config.toml
n_layer = 18
d_model = 256
n_head = 8
n_kv_head = 1
head_dim = 32
d_mlp = 896
vocab_size = 4231
activation = "squared_relu"
norm = "rmsnorm"
norm_place = "pre"
norm_eps = 1e-05
positions = "rope"
rope_base = 10000.0
rope_fraction = 1.0
qk_norm = false
attn_scale = 0.177
bias = "none"
tie_embeddings = false
parallel_block = false
init = "normal"
init_std_qkv = 0.0493
init_std_o = 0.0
init_std_up = 0.0493
init_std_down = 0.0
optimizer = "soap_variant"
lr = 0.0043
lr_mult_qkv = 0.4
beta1 = 0.95
beta2 = 0.95
lr_head = 0.0123
grad_clip = 1.0
warmup_steps = 200
schedule = "wsd"
decay_fraction = 0.468
decay_shape = "linear"
final_lr_fraction = 0.0
batch_tokens = 262144
seq_len = 256
doc_mask = true
train_tokens = 815000000
steps = 3109
dataset = "wikipedia_en"
Each number is 500 + 40 x the weight over its row's rms, rounded and kept within 0 to 999. Layers, rows and columns count from 0. Numbers have three digits each. The size before them is the row's rms in percent of the matrix's.

# up: layer 2 MLP up, 896x256, rms 0.132, rows 475-499, columns 128-255
# down: layer 2 MLP down (transposed), 896x256, rms 0.129, rows 475-498, columns 128-255
up475 096:498448431517511590458503526555498521525500563500488454521492484497540445512548498501479496547474505488477593497493427538503500437449437511498583528494537510475468482606508482498461563474509498461613477479512462547470509571540492515530542473553494554574548576497482509481460483468560434426492468480459467461459533495482494579541529523550493465499550513511519500490381493451476567545511
down475 106:423499583515451476488491428510451456571477510487516536467475530532476479523491496487551505581500487556456436502500494480456496464492513519553462537514498521445532506449490516447543511506528473478484554461449506488529529452491514427456491528572487492532447492453532466451512565509476493539523496587471451458455490498461551428492590501534488496483460503517510501506420517428470481448491
up476 096:492478457462575492550576431435494388543469455557483540459469493457479504508504558524581562515462508461474508551506542514506482503527521492467498527471539621534484439509427572567477496533510440493497526451539509472522485461508534531400489388522581514451495488497461444505475437443528461500476534486529485591421533446591471474539532564517478496447520539520499466608465506474503439496522
down476 099:478516463511507483555532496477521476413487518549534510516521544485527494406485514453556510538521571503465489520496465455477530490560437531496532549561482463566490453484554482491475512523485495479547504432593445470499453537490482478536542528556490456471419501518526492428515537475510470484519516526600569449516580558451473532479472478541500474559559497509497453458488520572546545438384
up477 095:537504431515502570486456518481597465599567518438477493544493489593521486513536507486473492499549450463458513446451447531469432449487538447477463570544515449570487428462494441517546505492486501513492544515508500528533455470468404455494560499429516466499476472498478485503540523499515522504458474515466557457410535489527505525516473500557422408459500535478511465501500464499479508528483
down477 097:490497477545564561433524488490455558550509472487495544511469550502506453463465473493570515461579488529478511519478568479581561503515516481499533512505554540492464483428457363543519456509521487455482491535568498473495513467419433521475484496469496527554489450501479505503512569601488457538570526527484462499513480491501545482482518514494480464404546591588497413551442470555447506560516
up478 103:504456504524523486525467499523580504546486468427505438497582531540516538518494471582492466495466477458437450499488539476446515532559511466461557546500583481483461529494539486497562457509522496508495522456425559532483450459539524458496497497513505448484532481489500483536436511528466498514486439526449531487476504487470542462535535498533541559572532465474406489555491502478498516511540
down478 111:553478538538459525569507519519471455526517505525501392502551551495535549544482478468508487480507445425506429439478522439464532468572544498487481526495529557493593445487601559485549486504545537497390468487454513421489556500534464474541516470514471511459486484446484493496537527485529465512495487541502514485498471503489507487536604542504532505542447522489490430485568451544482513499479
up479 091:478470459412531528463526456519519492544483547433513502450534471470546502516550545414426428544414464500487483509518476449452558495500535495501524508501525477498453526539466514562475608452486511416454441502513501485453503550529461506537496482484505408551461497504513468490514481606510514447501554460503444563486460561467510491478433492517486512504572443490460534500426581514545514510534
down479 088:541480533468504509531444572493543455491514528489534495436496490446576450493507524558488506489465460525511479540354476490430469496578464433543475549532413450513522507514517471487550503548477556542522507471445542483430524529548557502467485451519472530484552557560475521476503484541498449569500503483456485544668585484525447532490463477492503499530528491508510554465550450499585479495508
up480 095:491484504530538507495514554482489474491480568549549511485475484585550471495534562538565519534469463453565548534532579500466500476496498480537495478574497521585501495557510518456504508452445434470476553508601541478539483484539482482487525504483562523482509474523549511573522579499537503489517492522542464521582516464475545485541525425475527425484500468514506468589494439483448432557478
down480 102:539480515541530516373478466470547463418395471530482505495564456491411483448531520517430534483515555488521533572517513492507484534472454436529561531481499493458511522552505508497466496440488446541614454457460491498517525526495521511531516489486552507511479459527526498479479525547531466530502473423544463531585527557462566520503523491556464475559475501496504513526467517472453483473486
up481 102:513433453490443482480476514526550488506465421548520457471513513523532517513504443514469453515497549470428507552485538509526504520574491546378497552508564485514542453457524496518527490467506553463517463531510469519497414483551554534493458494440493459480496525464513528521537449489486471449480536565498520495427571480556477505493531510508549455548559529514515493581442564435483517431551
down481 109:442468481468448457464517549517488472530573570564495549498523531488497474465458524457499517543425512470500555456410419450473455509543493477554521496560548422465539525511475452448501449555478460528514502528580547487421485476559542443472503505548533523509526503506518558478508544452524544491598520440521547403491481525468544552504560596498461542507500506496503541433579526436525455443473
up482 106:476480486514478448525452451491632515497571471550502425542491545473481503472481531513530577549516440488510498518519550458524515511483464433428431432519621575525506537538481475490502555484510473528454485470524501446547487475612550481498452447514443547565539487491457449517542456510498546501507467482516539545464519537520524480456499486499500559500429452490437535469486480509555466415519
down482 103:544473508503462558599447463507497516556517509419442485529490488469481446523525556479509534511513505448470523494519500433424511480548531503449569486476481547459443530475485490489477531525550571498496506458443512469497450493560458511507559470531534464506551472471538484566431510466478433458502513549545567515459537496527509460497494505513518595499548519457491453554556489536445471509525
up483 108:523512505481416495462448510489458444519453487465511464493524512456571536462481552511507494571505537542541477493498533500488482506428533544511475465524568523504575602516461522501563456396440504550515470499469490555501483519500601535574496485536445497518459546503519456421484506537464507466497560544530540516448529454592495441518455563502464517530571523539594485448466496528556524489490
down483 099:409449465461497505505489571516480556517493511488506494508513546594463544467586463505520514497474486499482499447473517533536455505495456465497577472549539496515534455520551476432511423548482482523631507487525568483548518503524528489455564471542552425478537469470459558485451440510514456476575495494432467541535522496529458459505511470508485507529531470480507451466450483511494555447522
up484 094:471488507525533508531492494466526412669552456527533465438514501481556459475491528500497515530526541496557516527516454440517484548510512519534500478512536452488451544409542469537470534423505519524526477518474481518452489528457517487460497550528595464457573548494431488520499498569497514487429468461427518454493493498475512565597468467460522539471527487549467558502458460483522531492502
down484 084:504568478508539500506548453498441503534465454468492520468446513459507579443463480589469455560491516498462492500433539486448493507523544506535481554507453518464461554539498512489475507460523575449520521453448552463441468490446521476498513500464406557579484532507463500571471511561536512455481475421482471464509508526509511520464433523496489459535513501466528490499544491481541508550466
up485 098:538493509528517462494426530452638500533482496435434445462495461531451441535538492503516589564437497487501580513480553534440528466454490534507474530496506468538499530486458544474524483491471476461444462536452459508488509472570512492517434452506555521529477461487532476458475499533424436490503572517408477522479502535550468504596539488478476476445473465540494527446534520471583519481491
down485 104:508496540528520469467493474473507578487449527488475451479565478507483495470490499495578499429480542492491478539484477550499461546494490554486504494496448488542570593528459532501466468512472513569507504475455444404587550513475457476504501407546555501518499514501502594498482547453525492478439581484465443533575519528501515511480435445489483468470459429460531505520508483475516466504432
up486 093:428502490481463624471499484541561516452522518523520470520536468549458505496485465513508472469446480458422586558518571507424555512539454461517568513482440518499446523507514487454530487513523408531511509455529478516526566526456536376528431506478474499506496579522527555504484462478436559475520503459490497504557487471514478485480438475555494484462492446458579410537505513423595469504553
down486 085:485533462431468556521517481465487513494508473469548489467427534510456493537468470443448468545418504441496488566468507539479541514529553533503449484482467487500488574506586551478506495439516530525502518446528546464467485481445536465469553479518499485572455538473484534496424487566433464501463472508510458597485493518489456445473510465521455532487424492503506482543495497460547552481433
up487 092:500550444502477510449434490516498508505527509454491478505465469570549499488514500477524473514446567496502526452516510454467434525531447524473528407479485503482533520469455550567533550622401513550513516528505474472524488446461455483421465436468461494495507490515466561483470478520571576518484518498486527534447520480489495515459487472510497578484451482420526496452473488505559416510497
down487 097:574449621525598543596490491513487481446573503482495398484526464401523489519512477488483473539475526444516488464515546485498480502448497398475508484481491517461535502474508447472555512478523495492467561478489530507540461488492586494491451408493499472596470489510493527516477459530544496499560540516506499542559550536440479505490471531486511543501467447517502484412475490533508489399607
up488 094:504477559532486479541503538596489535470474526464534504483551525524523457446554565495501435489579555527482556536496524440542499459497506471508514472557469474543502427457480473511499513551465533558534555456512508446489518453553479393506508581542505553464477554459438555503540510522491519518517482551525474448459530502460549473534530470504548491507467629486495473450528504577513474539586
down488 097:472469555446557510547535522456527500446507561513485551423529506531449483437569523431599514491426497482452523515532445482507555515530469489462500492474501562526576500449502494495538437500503431511419497471491516508545487503472581505510537461562519484552481575501509529541513469491445420489423498518531446603545489482468524442471497505445489506476517534493525534553532459438507448506540
up489 093:538466491480488527494534567477530494526544445474458531506400597462525542480501563510509508498502518471473578499516504493511461580532510497488510516490547583556529535517519497435569481499485443514499531503499507531443478554468513460574493522515446517462564445473464449482458554537469533499537524471460512472515497486491519580563386471524530557501449567568520480459457532547481529482528
down489 080:552605500486556489529549538471590486501512486488463496476487468447546471492500556541508470490504472555481527505498561482482525462413561538481538395468537440529447454541540557422484546518504467451506477536458482569546515526463527509460506519512438486541480538475459523503555519536413461467492500475450565532560526529442489506428484475573472426556435508478564510491520500522435522470480
up490 124:486501489433522529450511469460529505524531540489546484478371510409508507560515506489579492416527513490474563500516436507448509527546509514463531510461572533534430511544456570470517493552526520534490531509465446489475498511496543490504500465562480477455522526495488495493511541475430476472498456475499454515575460490527506440474451478544563457544492477463445461483405571557452451544510
down490 111:438411521455502486402524522549520487449546483533525511421504481446472511537532484411519515445465470471571510516466564411539540452469469469494495490504511534518503579544590425494447525583569469512535531477555547555532593447538491466445484501508468475582471506479486491468480512495522502491404555537427505452495481517531514447504436494512469580472444518523467430533498491581491515438560
up491 097:548501494471489466502484510549521534483462555443528521512623473509570458503499508543520514535528488496557493425470574503518492548524521479530557524516504490407375549465540526566506555499508523515537504404442552468444508511480513536474496475502532518471469522547498492482542526529460445477571424583475458499456483532510516502530528564432478521440486445438502522472476481548550455522557
down491 095:529500510485406485511478466453454459512484474493447537504471455523589470488481515485492457543477429517443505399522558506450409536521475514463577508503539510504397458457562408517496524476506556521439514436460515505502516517501519524565477513428489486569512538502535428585555494565494512537482494536508473466487496540496488466465491550476539508478459424460532443439495502535498512454430
up492 106:495540427486535456531461488580466494519526496537485454553509533504432411538443521463509422473490607518461445567426506471469446444480432505562523440495497547606509495525507456493489514413417484460457547513491514546467535464564469487538522472541510470463399481494541551429469551436502505496538482489479508480467463467458483481558445523508475502536553513452504484482485433500486442512489
down492 106:473548612525480513497476494455505607467426467553468488492515558490481487513427431468424502519466504483494487422499487456506557491464501417516476482477562496540527501541541489498563519511558457524516476519535483457423513498563483452492547493513498492489498421537542579513486497474500512513482450482468518563523493482524592479543551526492563473577498528483468521457486450518588509498483
up493 095:526471549534433512505538455516547466490504510521543473583491418521555490487495529510512495501513492490528518464443420520476475447472392464509480509486540562471533563524506469507516556510468477536468508484428518506524508493510483559513566527561411544478490502513491650523501473559447517554457556529517475456443547487549541528507573554547508490523507411496519537491441436452503460507522
down493 093:513536510465512478494525446516519485553444548503487528477526494550475474486493511503532492526490554464510431511520453482454507434513482489510469493450487479505530536475504423546482501473453538513410531529509548416516445548504457487539497516535565559498482554381510518610612486434595463513483453530526515479561467507448542508470493458533521494568450457479446493474547460538506574456546
up494 091:553496558522555445482489410528469546570530543482474482467501500494542496459552588520517510517482496512526508505525474539475527500576517454432479549543467504577459465523524582510470527504527486539531468515523516460548577547456554481523450440543451498466505570503478475477527520454481500466516512408535517482526451486508478450510498512512466532462538536506502553462436405398473477507554
down494 098:487532501450521461460530530591420491451496543455538542494432452489415557532527488513427507510495562481493526481478455559509506520485485470489498461434476422596466512497548528587466525528494531592512537494473507491534532580488560527518482438444389543499496513523426450457498486468498533491445479495469496551472566519442425439457507547506514500483547506526444556474534430505428494481564
up495 096:487491483516470477447481468498514490466488534526540445463501499489603512511490445488547458511514363484533526500455441532486467450503506550497576535456467537542497552468473501484496497579477444564564481474545465438542569535449505477521550576442456515577462509474464486474480469520445527404490523520467509469447459511529463509527524523509481465519464434496477515558430579491583423463519
down495 086:503560555491493456537435428554506501462509512516485550485516545523467432488478560505566432537594440453509492541453506509556512503520496461445506570574446544518403461516456464446485518545477432496536468464576485528520462490445609547480528461438516575578395502477455512546532519523472534488463503525542521470468498503517481498455505498518475546535484458500535486520499468483574506511501
up496 100:509477487417462496473430561542483560449457565458553517466458422468520460443455431548469540441526529556525502552483529485484506585429435514516555483449520521492572514532461462470508440529524512502471470488570471443556544530546522541534527537516510424537534538470475481518455484510600429529461531500551606486523527497502495501517475494495450565484513473466519513476515513485530555508396
down496 101:511479512475430486472493457451499491478487640433494461545541478568496518467414542473440473506461523487499486522461533468561497447436509507490531490499509451387527523520522483515458461494422459454492491487525502499509500470434557519460597545548486485451486444479433551460506468487482501505485489529451527483500547540506485526461536543566460516528584476447578519568541574541454490439583
up497 108:467482485439530484566511463503458532500491530466504497481453484512437498482566471469478458511466546513505460502512504518502553532422495470499455494443504437481482492482569610515455447523493466493506477426456496530447557535494480543475492532493527502541439455504543462535547594479447496482548494447570489513422537489562505438574483443516499531544493511475528466480499484523506515433554
down497 097:530492515514511476534507507548461544492529445458473591527530490527503488527371474541553551533513493417565514508544520512468511515516556512482452526447466449420496447507457561504444446541458489451544493610505491520518470402563565516444427547430473506482468508524487540563485443545535581594506523432567505457480517442528542556480566507475500457557545468404464472456509533550467472540460
up498 091:535458496592524487539542495439507474457501494553520475498507437515494554467489492506468588479431548429411514495516500528532554486457473508527518491506476465487446501545497484452568494485498551483480554568476488537528449525429515507506470497486473531470527594534519494466491489537497555549472498470459557450475487529522544475524557569503532488512561531512501452502517437435474541513504
down498 096:518489543510505440529515548500523518530486529483561537509517415580452542508442472492504524433495557361482474463509548561493526560545494575501463522438413543536416528546543496420515469491541556538459508471439457493521539481507546493473467492505500432497448525523490524435479481639480484570472470492444473515534504511562513527486488495481536477495504557591521469603452472487516531564536
up499 110:537438493495508579555516501550526575446481454472478453533494521508456581483500568533522507539485500526493515468472537513524544492469511537528476515507547485440479512501439471444490504476401532502484596505538473493510538485502491468551503525455483525502523538500483517480513444482468501455505505508444504450435548490520580496576470517514476474514489509450509547505517507550599409492555